config = dict(
    n_head=4,
    n_kv_head=4,
    head_dim=32,
    qk_norm=True,
    parallel_block=False,
    init_std_up=0.0603,
    beta1=0.9,
    weight_decay=0.1,
    final_lr_fraction=0.05,
)
Each number is 128 + 32 x the weight over the matrix's rms, rounded and kept within 0 to 255. Layers, rows and columns count from 0. Numbers have three digits each.

# down: layer 3 MLP down (transposed), 512x128, rms 0.186, rows 290-469, columns 32-63
# up: layer 3 MLP up, 512x128, rms 0.179, rows 291-470, columns 32-63
down290:076126088102166130244116106089073089104107121090134098152137174156191090128123098104094111162109
up291:121084152022117110148156121142099151158128099114065106216158151139136164107137091104154136125147
down291:117126168094154116150125143116133117103138144197128140112113074077129068120069163111055145146102
up292:160153108101134178072121146149164105165115181115100145149116194097120152118156153173118134167187
down292:128158110074139145137086169144136115171116161126113122135159136134146098118146165083132154117110
up293:094116128140134113112138125151177156143150101142145111129134102150074149127159140145151106130124
down293:116153142124104107104110186135109090064137126111141094105125123118099089136145080082116143083115
up294:091089168114138103121155178134153162158092144121113098117161105112147194145116158177196132118162
down294:133103121135067035118139097124143092191128095125088055094155124097168062106145103139114089127127
up295:173053177094132174148103121201166147117054189080205136160147143122084098138134114131177156150099
down295:090142160142231176148106092138150136078089148092177133188174073136060069125093156144152190175077
up296:093166171117147074095124124124151127140197100109136111115071096155137139156152101130177146070168
down296:143102102134105164133121132088102162103121145204125141124133137164125121157098142071127110120078
up297:066157179113136126152128090095131185071120133113152104114165109125074149153190106198126106049155
down297:122076107159086120111125128096061121166151128184164181137136111070043121110107135125121128118066
up298:141145132109122123101157168172068104168166134127140077146101191105119155089130121159202122125133
down298:113144118115136118120065098128141167111129134119128118073118091142110153140131100116044085081171
up299:081170129071083112101155147151073175127165116130137089112118146089074146080095158130143067162113
down299:101129135064146137113192144091107149065137198168181090147146190129142132031088140048095149135172
up300:095124154123104077136103133158136126114123136162149121124142139129071173084176167170153049098119
down300:114114140118144087103114099168125150150171159143124150115105100096119156092069107053103177107113
up301:120191191161098101108109148114156147120139158139149160145127121102102173203143154162162053126180
down301:181144077148152142105160118185146111113118100141174182107099153118079132159132179155161164157128
up302:129124114077119124121151100127128134152135086087117124185110131121102103116147114136210120099176
down302:104172140151156109161094101099126129122124145100123125190155114159137123126096127137167126099134
up303:127083143066114150133081124094126146122151118084141138124067108122104153109147045145230139149096
down303:166158122152119122071136124148110140136153141093116125122094148136067129198134114151124158093114
up304:101162152114105095139114156151102119105055088116134083087157134117062172126162156153116084130166
down304:174101110106130191127101178138129141119130138137125104096137108121141151145132097131093166135065
up305:146152155119160113125157139143132124142149142156160120110132097075172160151096111143140137103161
down305:126192092119185087164138163122137093116169154150105105089128139121163095134140176110090127144159
up306:106143128151136082130162197129188118140185118120101130136111095130152120072102139180097132076158
down306:135125064098143089121141157111149063135130133128069140148127077078170088097121162128108165089083
up307:162121119049142097126111162184091081193175075070137110173093135039185152176134073203133123136147
down307:129166090115133089123085137159149073119086099149112147153139085172088094114088137101097102097121
up308:121149113071093124107211119148087138104156093095142087095124092103139161104120033145150140113136
down308:108150096154108149122153126145150119118155143179097136179152112142152109146073110169152143069112
up309:132105119104155037097138116133074102163136082117108153131120155114094163138106108168113184186171
down309:057156162181137054116123168080027141153184150183117128034122152089049107158118092138115181108188
up310:158104134146146116089093155136119193116149098144156132145089148142131144126155141104127084076134
down310:126130141154129139133095084159153055145108159109097149098169132129131119170104127130128132183134
up311:146143135104168100074100186104163169163129122125147107120145154113127159148113084125153112122158
down311:147187109160182060167090133130156137141154109075152136177104100144124137123114160138130143150142
up312:148131193164166147112144117115114129189082091206152123104108129121144160054217127165154112116137
down312:128161177149175193155105044120111147198114145165167149088108155122169106097100068147119165111146
up313:162144155063121125169093113176134124174083102127160144138127126136133143120193102152123119138175
down313:095209126085185190177108150103126104091140167174132144165171149103103090164142131133087134117158
up314:080127219121118113140197167119136161153174115076151104166177136064156142163133080190122131109147
down314:113120118136096143108118123116160117163119101150112117140137156126140114124119161088074136101123
up315:104108145125124126189127156146169200145075167159102113185112154119078174134098141131154106159126
down315:160145111165107145116199113050117125107089123128144111117149117148126127127108122091158149128134
up316:112128150091117104114144148091166144199094120146116131144073078100090136132036064151152099119162
down316:161119138089073144144123127162060160089172138085181192153188164168153132147220166188155141159146
up317:091147108168143144114144151096159107159100132095072092178149150146079129175132094166124102124158
down317:107110149141151082120099154104145112076100080188087168078153122098143106139124145168119127143140
up318:067178116140144083049147184121191140119149138143149145134156132101111133107124084146126071138143
down318:112161149130173225136104136143123111100103172096055067108132164155127092132155163169120096119121
up319:118151132138130124122146159095109171148184162107123138142125135165098141124109141127134104139120
down319:117077122117118163159151095168157124084097128188097107120145122155123170145159205103130127101104
up320:097154158123167132132114190176130191152157142136150085157139118165120116159158127160143112122104
down320:130100136133078140152095095133115079119129115155080132121096115171079122170122134116159160061202
up321:109160144138132098128146182197148209125156161091192146115168187125131133104160056171124109125133
down321:114145118148167099070105110161074125125089156112156162082113130138149133073070094144122123103134
up322:063138193173125113071116151125187156133144200162099117158151113109098129115177140147156095103101
down322:125100124087135137149120098110076118115136094211123126143156123158159070090125135150079081156137
up323:141111168124161110115156123136117108119095089121144101120145110138104155173168123192148093104119
down323:138044135136131133115105109151141165131161119134086067084154115068137083158071138138154090147147
up324:138081145138077101120138115144110131130139076146148128185138036091088149105135124157141114146139
down324:113089119145046168115111089106133119049128114196143146121179127121074075062192126208192105157098
up325:111118122124130100121106184089123166109121143114116172137156111186101144123145127119107094123076
down325:110103154122152145129098095130123093142207161106086141139153120124140138094138119171091156134175
up326:129107204141124038074101160166114136131169119135054152146129155141122114119216157154167126138112
down326:129130135160132097110124134156151089112184195143151125107082186146088137101161122159103151134109
up327:179121148097147126104147141129099169146165158142121098122089116137109152131202160152148157101101
down327:091133123172131148111144115137147087176133163111118096115175136134067146135101149103110101158140
up328:158105215110125109152163083131136134159125116146129152169130121122092208096090106151161113163148
down328:137108209122083164147132092130122113115146157144146126105174097101060108196091166139134120147126
up329:144090170109136138095125156154044151106114181150090099145081141081056140096089103133181118101137
down329:083083127106167143152134113132084203121104116130111134158100113095072116127048145096107115094119
up330:167118176136147059103118185117125106109099149164153126093082095141127124096176122134133098135227
down330:118153103167113211133101132088162180066203118071094121096133136106103101101125151176109117115104
up331:162143163108063105142092184103149062107112133106129171130160118064141140137169166164095127071170
down331:120166122054123119106121138113154096148166136073136166108132133167091079126116096150084184111144
up332:159159113175123140098111108119109110130147103198141157120146179120129151119154128110226072131117
down332:156104094148095098142098117134123146159188093107127130115160112178137114125163115072107171174145
up333:124083180096116097105134141137134129189105147070116178175080116108136142132160086100148122155112
down333:182161095124142152131139117125167137069199086167118126131142160163093142133099117148124107093189
up334:145088142167121080085093165093130147104146092147159124133133079145158154104121138092148102133131
down334:170119127140142085134116158137148108122116116113118135158138142050099137077098122090123145091153
up335:152108125095078101067144144143085118173118118126092157125101143151083134155160051166147142085212
down335:102080145110097049136106135091056116105142107086113116111122123147173097166154123150089119139121
up336:120140140093115089148169179128155111095143111087104138077115126170156128135115117186154150138149
down336:093123144148129140100159166089118157152138106097138134166135123094103158090147090099116120119088
up337:084050143132137097154131112097127144131096168151104171087120077135117156119129111157155160092119
down337:141136091146110151108156126117095160127185138089125108175110145082156136146106188114149113121172
up338:114133128134136106108142122124070093120101029108133093128136088140122134070155137184173144092112
down338:158098126103163066104130157154174151168135161193119132141122118094117117170184149111087164144120
up339:107112116111132159143130106134166107134147127176145133113170107149104148176102144143131121141160
down339:169151077124112114113130116095123116122128096157133119105074180155097124143155155113111098111106
up340:100132147120121087073151108125120141097097098113137148134104175183068149143065162174140061096162
down340:145146123107122090149144170086131162131115120129166124136090120113130137088128099187135119111190
up341:128141124069096135140165155148118133156138101097110095141159140148165157097174159134126097097148
down341:186122089046163165149107128155103157119150120165150200082131160138147114130107079108087158122119
up342:084122218129156100085133115108111173181079116158105074133105118177159151130152143134149099140190
down342:177071140104127176128076065132128120118129168092108146113157103198095047153146080201101151046188
up343:153097130041144140163104069146143102157136163087103068127154104137136177081164112166103086114173
down343:178068139095164149188104117107127118144170184085161078103193046137172154111149121116092137114137
up344:102129126080139091151111189127170128111102147106199126109125108066110148111081173209144117097205
down344:136126147097133133138129164161133150195150130176100084124068102118093129105131124154165105046151
up345:084117107066112147084132101158144149107131133091135116164115151118118126170107182143144127094145
down345:173085113141112091133180137118177125189119143116129152112146107088172168066138131137163102118092
up346:111147135170136113107163120142156107153100192106106114130127175150155110078148129166117126073147
down346:093094138160141134126159104146147078117149096148084091099126092118176112195081130139128146128092
up347:120157147092163127085186150135151122159110130122115185144137127107078146127085119161141175076116
down347:076182153131173133098124129139180082152175255175095148106094129096158135124116100146151112146116
up348:083131159157160159141095120059116207120159154092079141136133117179088125103084078147141088093132
down348:098143136145118105122154129110110106102113127100195149146124098103125155142143156116168153128107
up349:156070162106067141157142091191133133128137129174136128112185103144134114125136140231158137139140
down349:085158094129148121135109168095123113153105091105098137143100152119123120135134129088121108102095
up350:178129178102085069151118125141199149240120153153131126093131107093144142172190076161173143130116
down350:141113073114116110125138101080140171186188176169168119084180172182116105149093073087082084123107
up351:112135162186112063126156172108154155189161139066079193139090132076156127104133161146124130144098
down351:083146100204165145060124081145126212124119129144180152116143102178217087156069079076175155142188
up352:075098125132137114156135106079138104160165129121161130132124110118127123147128141179134142143195
down352:163132085135115089093132195104122120128145124108152098135078146091104102096133140099133122124125
up353:098127172185127145107188158130174141107109148130153170160118151157111146085199144122145129163131
down353:128089153160173135171101122121105117127117166121142133142098109158132097086079136112095144161066
up354:069138145089137102095156145117149106151139133129168095177138091123111111158172171155113155062131
down354:118102142181150179143194116101226174151097167049144119193162078157131181172192037048103143098129
up355:134089156124117071104157139089134136135122127084087062184152100101118156125136061110203099049166
down355:102113111108187111216144097102160175142150107174105080141162107141093121064126088141161110107124
up356:157126101138122110134205114100104128112138128098119132112087153068135174125112145154150143166102
down356:121174102223094135081143102164069092125166078127142129062146131108093121130108130154141144162176
up357:123136071125052142112138152118143130137123143122090160146136147169154172079117125108164139107079
down357:110102110161101145118109099155193174184139110101137135123192168175184164100149136128143130159130
up358:118122122068134142115179126062150153203177198086163110142121170085170182141146136131153113165159
down358:113113149121178104148156129110178137137160146078224131115140143035122106113153176137124186155159
up359:169103196090072129150133147148083102119088130103171161159144103127121124107143119160149119156149
down359:172103070157080149190111127148107070046150118125125151140155146110109080078159160198155141151110
up360:102119145130115136114119202161169104109084088071107134084161131083141138114184124126105106091129
down360:158079096160104087107100146175140131117190165116101194109107137186118179160142115137108110145124
up361:100099177155115161128090115188155102189129111136147143116137074078165155119203147171133135086168
down361:124097141128109141152081044125142107159160136135152138187156134111108141120161106130115113117189
up362:045124125119137071135109160103109118101170129122161109155142078092075139135164132141113116127111
down362:158145120090157127121135177130198117154092096113110160158143150136162147112099114094116189107104
up363:146089135170154094102137137153143089140040169095123165142124170076131093203161153169148134094160
down363:093118124168195076140136132095102108130074142099177125149099064067139123142077151094160179140068
up364:097161105119121164116116143059187213153141145133097102180141140124167149140135111125164145142143
down364:122045113109159151193109150045175198136096104099149120056102141110186141101107142128179097108155
up365:119061156094120110178157124171137152096126079143144166091067139080122160098153078126142094167117
down365:123163064072151101124166147186110079149119091116118074124135141133185099123116145086091163112136
up366:143114138105114053081170136110131120144125057060116090084143157074103144151105068173108115141140
down366:178123125119050078069125101128177148169134118072173142116168177156139134212111140126099157212119
up367:078107113123079119138200116203094166158154166090146120149178100173090175142125138149108097114157
down367:131095143110202136114139151117175140143128096101133106136137126112098133114114152070099160152127
up368:150077169092146115087129200141111185181157181089144125116077155099071160164160075135129055109159
down368:140129051115136110127126117133114130165171179128130122116066134136098148146145109110082122122111
up369:072168100130140121095125177097155134136067099139144115133131196176100125166075157155124049104170
down369:086131156169184151158194133109145044121120063084150065091133079166141109083089160106053073101179
up370:136166186081107156124212193102086120157171110082095161089058148141134129175113091176181099108116
down370:087178170157170104168085125139096104186164101161157113163186112124124094121157060160125111127065
up371:058118129124099048093122155109146113179120148154152122122094166156091154118116163196133097143150
down371:170102098131124137120135156152172119128119114110130144132180181139157121139134156168117080126068
up372:085098106114179044132168175120126095087168155073182163173136131127106190134101118146102123072157
down372:070149103159117147196143131099139082124089173118188143097096088169072160121140166131109139161112
up373:136149147145117088120110139090142107194104168090130154092089103071111140130106095151152137135153
down373:085105151127132136172109132154124180115154172129100107136089143124116149119138129075128134142130
up374:099161159085123122106132117169125152109155172110109138150113143163151152143133079148150132147145
down374:146131159155156174181140162127153116065125167117143126097128151101121136149126138166190121058098
up375:123128142107139130073216165100123082168175130145123188195076104127120138121122124127158136067133
down375:116182141109120147137137188087082079150127139140125160115120128131162112092112109134110134085100
up376:146104134094164164076178111153141104133091128094087130207100116078095114141171171131148143131153
down376:145144093134110156149115094137154158117087129097071160138150117152098108156111162105169090144103
up377:116105081202118070146128142140164138095162118090114070171105108117108139151156141159106057078190
down377:122071132120159086176123152081082126138122117126096118121102162127131134131194120105094092128183
up378:162114133141155089117101095097102176096132104101155153191109118155133152137105073135175152126114
down378:074160148172115153089084148133176136164188172093112134136064152159099177140164093122148139113111
up379:117135112094173175081140112180097124136127122110115086125131185125104115133147152162164081137117
down379:096167120134118158154157136098118177139111138117113121116160141129097128129113118126099157183154
up380:127122130125084135078166077123119105211098190151153116161174097136081152089092146167170117126144
down380:132124149175098108073143115129130079121110141107090124174119139106143161149113155130133150098141
up381:133109114131169151105133128169112192150118134160126133198181120121112108088117112149115067199186
down381:133136138128111192114169140105076192106131062118118143108162096165180106123101129119084081164132
up382:139078114152133134107097096085124135163085114136124130126077133166117129142096099151135125122120
down382:106110104114122084171155163147140182117164143118131120128149144069085144105180155140131120139126
up383:118084136117099066134151154098151102108132111155177134080119125084071114153127134158136081150123
down383:168158129160114170116110170208161136146117120089128118160147114134163146148173109115144202123171
up384:204092130145083120127110154113137120153106112139090133136131091099154195104139145150134077154138
down384:181115115115097123101121161119106117158116134151193142130110071117155137134141109082125157090136
up385:169131147080137075109211086194160139176128125183148119149139137159082163136140147161166129148161
down385:087157156083100059147159108139157107066156176182152119139178107158102140123133141083126127168081
up386:187109173119180112079150079096182138133137117142117169093136108112110160109170106136108144096158
down386:163161189084181138121065087096104109160147159100143138089089072118148140162095134112117127094164
up387:115111108105114108086086142148149183113115130148133132169160172126121122122150112134131128157146
down387:190109087109112097083147170094104159148149120101124049072159109157134085068144153118144160163119
up388:122102137038090127107114153116134124137065105116100174199137077089064130137065130132169090090112
down388:153077105130139149113145122134122180102095187175146088156152183103132070136125142140125116116164
up389:158137194124049127145139156053100146154112150188115110102111111159111158069169117144181123103120
down389:137105149176133117098119132132109083190109141137071056126141098088137142068123161147162151125138
up390:199131132081074125077137115080085134154139143104130118128086068081132148118120117098126114162095
down390:111147142182091182097116162072122117099148128157114156161140167050056084105073144107171123134101
up391:019137131151130107109089121081112136119151111146128184126096145049024193154111103095110066100116
down391:146144111077025111193123127169104117109083067141187101125104160182144178107128124129180142100146
up392:120064197160085076115140135095129145227153132130080077116126150112080171129167105106167103117157
down392:092123119160081143181142100146115162093101115182162133150135130112102078106135165146157132127113
up393:110137140111134110066165167142129131147139124114143047108120168083135139140114131133157159141182
down393:175146162175089114130082118159146171143123099148105199174149109122126148161167114124165135130112
up394:144157159113136104108121224147145130107111124209141109115118149106139106121150140136146108129151
down394:159102103157140093106129124153095084125093143125121117109167062194138184186092091114146173126177
up395:051141127120127135118067114125159180180161096067101120244121132173102143075123174144219131161128
down395:096157089146105127053107111094104121097171110175207148135110090191147118116195074097162127129124
up396:118093146153140102123172151124137122132098126153149170123133150151095175118115105137118115160105
down396:140191169108160134165060107127147109087125117158157156095139095120123126139108158070176158164021
up397:137165129095091110084162136104122168129189096136161198142125165103139155104074131138162134125148
down397:107116110096158189134148154138119118148089118122136118091136141123137132077110181128111121090090
up398:138125136159143126081144132098166119121123069176115110134192129091068146157087135146140095046133
down398:065112072141099064120170119050113112138179079136148196174102096105117171172122096119097132112163
up399:107130209162075123122151169133108112132169145148103136161114123090066131067143148136123125141174
down399:164170066133142079212097180070150118158048173095110156157101152095132159139162118159143134172107
up400:087129155094108073165103109105200094165118044137060143122126169117107165078164109135166145091116
down400:098121147119115137113138136129174126117125140154060136080139160163156130176143152197090115126064
up401:132111154122122133067183155164159140190123118100168138153124135155091120104138062149158130152137
down401:112153144104137117124137136142070131131071118114091117128122128127136130143057148113075138104070
up402:107150126145118072120111218188153117135066150094066124120122202092099163127116138169114132097197
down402:123075136150151127152115159182130085108155168125087120065068133094092124080092138104070147117112
up403:139073109087156118130117113124114125086133121151173139139129106167120163096097139144152085127125
down403:126130125144161144122146116168144110128173173153117176125121148087147110123109113138101123096159
up404:150060141103106151097168149140162116097079088103039120141096155131147144142168150255171154129121
down404:098118143170146122104100197154162125130134126134113130076120191119162138149146136218148174124127
up405:132148128060112126074141151169059113172152122115089115141122127167119165116152123109134124076162
down405:107116170087146122128131148169177072168117177085141130106144105152218142129107191143127127155134
up406:134144100083056136124180164171185153108132118141132179191165182148136155080126118157186108074117
down406:120084127164118094130141076118075140095111124135031157109178142138140157125147110102159098097106
up407:092118136159143099142132104130132151139144124168150191142120116147103162131102136155119138125100
down407:103154125147124171105084150159117098077103124131119144132129128117132121139175090081142116141136
up408:115076118130081141089086175159166169099114122162146122102136157114143113176170069118147135089132
down408:146152147152139125173135082120131106132118088123137135116123111108135188161115137169116136143140
up409:131183159130088107126151160133127107141142189134139144125162121123128155148164173162140100101186
down409:143075087091128154099121101144123163167139127100137170088105147137077109102148134104111119136114
up410:102113123149087067136112142113115148085179096070104050085101068119135164095168131127100098101102
down410:117128170138106115102125118102124097094159155147140118096102158177104091110119123145103152136120
up411:161078139118085117130161141173111155123177154108183121124119156081135134109135105193120186159147
down411:104138091143131103087132129087176104142108117135102109134132113132067135150125169077117121065133
up412:135068196128077105120096178111155146080171130162102131126113160117084134156147112118138080108144
down412:150121152142180126124147108151073106118126115135150148142098133113149130127156089073140184140140
up413:112103158118125089120129169091120139186123152125167119151031109091160130118162196109150165185164
down413:077092152134124124170079114109153106155064124106176128191107166068146083089156188103089144098122
up414:106157133121168115135067115129178109160110094183120118130111092149089150114167131128201144184112
down414:132071091090115134159170141142104128117114133148145162111150137103085134129151170151113145081156
up415:133058135113120106124125118066135099098106095042094115143085092152088142187140128149204110113141
down415:171118125119134131135117142079102108122180042056096118135116099179114125161105105134183167057194
up416:053130086061152055100145117124115147148075087127216176163131136095129122124151140068139079160160
down416:091133137084147111103106056174123179153098097098206138104161179051168123222102212062083121175076
up417:103161226145136116106175110110078125159113108124167102187109107106096171187110111142153129105175
down417:085100168132140119134132114063102148130135079129136065182104084143121125205040048051097098098091
up418:084119139097131136157128168212118135096130096173149069078114110116116151158134092150129115093119
down418:143090134105124149181154109167131123104106174123113122082173093141155129098140106077106164100099
up419:122045137148133096160083202200200145099108087128097107133112169137082133141144111156107083131109
down419:062141128124150145121112093170081116183124103115134109083141130147154154127147091081117130151149
up420:151061179092181087090093121121190125199089095147107143088142121094103164095132134123197141093212
down420:084108124173163093134128160058081091118168138123089105074123141140090062178135084075110141136111
up421:107149105091158141086162105166151167106189196159194107115151175185137122106129067146187146146138
down421:124120155125108153145123124095190097114122093092151114156104082122146133114193151124090107155115
up422:099138158136126145072164229114122130120121106119176132087131097127101149102163131187141119163186
down422:148120139110151119105124144141117113128155178171134123071111117092072121125178095118109183131089
up423:110159110064101106098107141105059163173103102139147119194125153079139207070135123122211050136099
down423:067207127118160192099092138118126091102158129111121109140130144068115138119058155086171119114086
up424:091153172072114153086140135157108152163134060148151152164073185065185130067142061159129118121139
down424:091137136146096100149173157126122081141128140146126127132115122102185122106141093128108153141090
up425:110069127124092116086100117132120197071119116134156023105151104109103182118173173144159118105151
down425:146072099182101146115094122118117158058150117155167069151171155146080116146126142149139188156127
up426:070138175092174145106068130174133155140113161136199123103153142117041182146119061122154128097134
down426:077204091188060179106026101126095133125154157075136181138146164099058156162168041084180145162136
up427:121165176082093138044111132122085133082132084104125161113152141077139148136131075154147107123132
down427:069136136073145109105044134112070131129158093114092112123097130082102116183077136128109077103141
up428:153115165157072146121123174100055167106138155134138117108117095090145131130149127129179113093125
down428:150151135181138164110104162107134120135156110143152134131084118153114110151103102104161096108084
up429:142112211133127082089174182208153188149124116098160151126129114114095151111083146159160158126199
down429:092104139128146137118141118100148146114112119095149109133171193103119142109082161091118215126114
up430:151130116121161092140125121113108231119120107095130100148141185170133152128119121168155087068115
down430:102124128117128133163076070105124095112103119108095080136123164123168143120120091109109031118141
up431:133099204144100161120139205171129139120135060134109146113151202074114110097160139140194091111118
down431:141123189143140172112087185120142086104159157173147116130118169078133127076178114098048122078127
up432:110151177105087103079130144126169140140119086088041095121161158122126116154151124111155071076123
down432:110074115148028157094095152152169159078182133190084127188145195099114107115084190088220087139106
up433:144067192131149109129201164201149110133128127131170139175112107086129168158127069118175132125150
down433:136166122165152122119071115115149109049159088146148148100140091100091119154144143146082153079133
up434:157126145101113083128177119129075158144141108119114087151122152150108179099104041108176123159168
down434:071173132180195122137138169150146072136114171167124212094140084062152128121169115136091121117077
up435:140121133138137067108115147138175112074179129143194153145074173063114134172171128149117062174124
down435:097153126115153126161133112124125098173103139149160084160156147123197123154187120077098173133118
up436:138088144176169102115188115155088137139164136122185123099128174089156141129141106116186108099118
down436:076152148155119119131114155116111107139094149082088151089177119136116127115100134139105137139136
up437:096131122132136115127079166139152133149114154168096182088139127128042196136135088141135161115134
down437:124116153128185074122129129108135099127132113094133078087146077086172087138118107119155111100131
up438:133171125116094091090130169083207146172097066120122161115117141146171125106133137165152118086141
down438:119156161134124116163086127125157174132150111118114056085111128165130155113099154122123158059144
up439:116072144094084160103135159218013145195096129139147109147176186153132114171133073122152116135131
down439:127114151088121163196198114180106136196100146146106101177169198138149138200161124121114115120127
up440:114134169114154059120156103145112088167104156176100088123146120129111122121191129136163151095203
down440:122145083179086166115090122115142133058120135148157113169122122155116105136118112079105107161144
up441:134141126153103054115131162094144146147171158183115129148159177135078145128120104140131105090209
down441:089147084116141082149116087114140134133141123187100097115064139105144045067094177144081134162140
up442:116108141112139110126114149111138171111102106064095102102116138112084135206213123158153117116160
down442:131167139160114141131167105183102081158147146173122147189125103116103079061156119091139107137154
up443:081141152127087134090136187065145161181127106091061097109115159108093148148122123159147126133153
down443:114142156137142166164189119156117101123140145131145120057116158087157111093131056089149163135125
up444:129076134098147095106127172163176146135095132112095107109157125142107175094163136092128112112169
down444:081120191093165138092156179126083059077140058144154175182055126161119110109080077047060113113080
up445:156128139165098106068127137124162148163125151139069144196088110141114137116098120183143104131102
down445:104121106109148133155154103094161141163125171061088122086143122141155131158170091187164213139209
up446:125152153130144127143118197176157119126041128117144157108114214119138154083118133155127161090121
down446:102142150142133120140094135135123132166137109092169095121128159153133152096102194173118170085099
up447:162073145166169152067123167123139159124102147127100119094099205070120122137126123183120071088149
down447:117073146123152168129085103062092218118124172072153119151136133120161148169072138155115102114132
up448:121119219124114117113159220167167159100157148088167183118135074122114141122178151190127053092149
down448:071155087118128199141068094102143102064108113116119122135155115128059057119113111164135123143113
up449:127077143090162102099141132181089190079107089106101124123118119145100121104117122169179155141156
down449:172108132123158116110105101118199125097100134096149178194154164167162090077141148126160114102109
up450:110105144125144109144177194099139117107110160073128126146149125147080154044132157213133142189124
down450:123201183217158099169170080075179140083161135061173071101158100106108062152115167171111131225115
up451:157154136111127121124122115151123130129104136080134145128181126165164221168136137132112126089141
down451:180145160140149159115100131148093117120136142160122109172100061156187124113132177132140131092150
up452:123144146055142057120137155095169155107083087157142111068091157085107205209148104151126106096151
down452:149115122154152129143138104092101115105111102105135137241167144145110028109157107144110111152075
up453:126108127117137138120140143118110166150105142143134143126123077199124106134147103132151118137185
down453:147141142145182132163125126137161153179121116060080090116169121142180164168090160087119121159092
up454:088079153166134132089131149099175156104214123116164153075163075121091136144099090183117096047168
down454:085209120140111130156160088098054083164142156108094151115122134164104137113149128111109145164086
up455:076164114066084144119101101128097161139092158097128120116117139146102174160138132125189085156119
down455:172087122126120165126134162141137137151163090138138138084144135059141096150152181129103159105124
up456:091136126164063133134115145172148208191144099097126161166089142093142180084090148111132119130106
down456:058170107079152102158114127209049146162115149079087097113115198147091068031109172078080103207168
up457:130133192126165065094103219130133143154145115106144111137116162109145111101117101119122155133101
down457:164104076138090179084137047156103161141165154143120173130119143159086111106095161110160115158139
up458:154113160158153047125162145130074143111129092095171094131154119122144141107202153172212111119133
down458:131064128142123130126119097130083168108140195236132135152129125116112085126108117140120169134149
up459:106065148104096085071156111129075123202131119134115065155137149117109120134096114173163066167201
down459:108137149189157127074139120171096116191096164138098059092073146137094048069114138094131060141135
up460:169101136089042132136132136127135127141064186113146129180034154161165140109145160145088119128131
down460:106194207153117134097125111138184094128077164094182151130095112172154167135108080108106128083102
up461:118112102131164137131119119114163146130119135170103128106119184084128170175103192246173103092168
down461:148098133176166120119093134130125118113134131142135078093051088124203101192116140160090109114128
up462:131130086044188049141128151116079158143129098139096144091140103118085147141103113135153122113133
down462:114175103132105159100115113162119182097077102131149087149122133156087094165103054125106158116170
up463:083054161139088086088144102156121157073188046159157181120110105063153151201083137122153070119195
down463:083138169132099137152080096145115156094078060142121102126164163095152087186153189132124135143161
up464:088147159130116079050086107157184200113151089168089129199140096118076131148132130151098096114117
down464:162155158069129163179166159088128126106150208145183120119125129133135102101134144160142136138158
up465:097133164138134083079146139127145124161092104128068116109115142112097130155130134173127116048120
down465:146089144189185129171100104088118080167179146122118160094137153090107176132146110167127145113096
up466:114161215120155087140161156128119185096127159189164109160139144181112158053098123132112120114140
down466:123092098119121151123125138102105088128126085069080174122116096083165162176150169133162127111098
up467:197122091092111083123144149182132124157130096111078060104148113140110139121168046132193111150119
down467:122164085105198125170200161118164094147124125095093121108222139112136145137117101069130133124108
up468:102158168189139162094124114095184176136100079139083128165133113174106124060115154156107153109134
down468:147162121095105106158121149166099062165162154146126130131106167129148105206137112094121130154091
up469:065152120150115132093156125122148197101088129116167176148074163126152126167166111141158098104130
down469:119079096152147099109117135114166118100161168167173106119089071099078138132082086125118128153101
up470:062136174114123141102065146141109099156124064165170189141084181143078164077149103174087090098127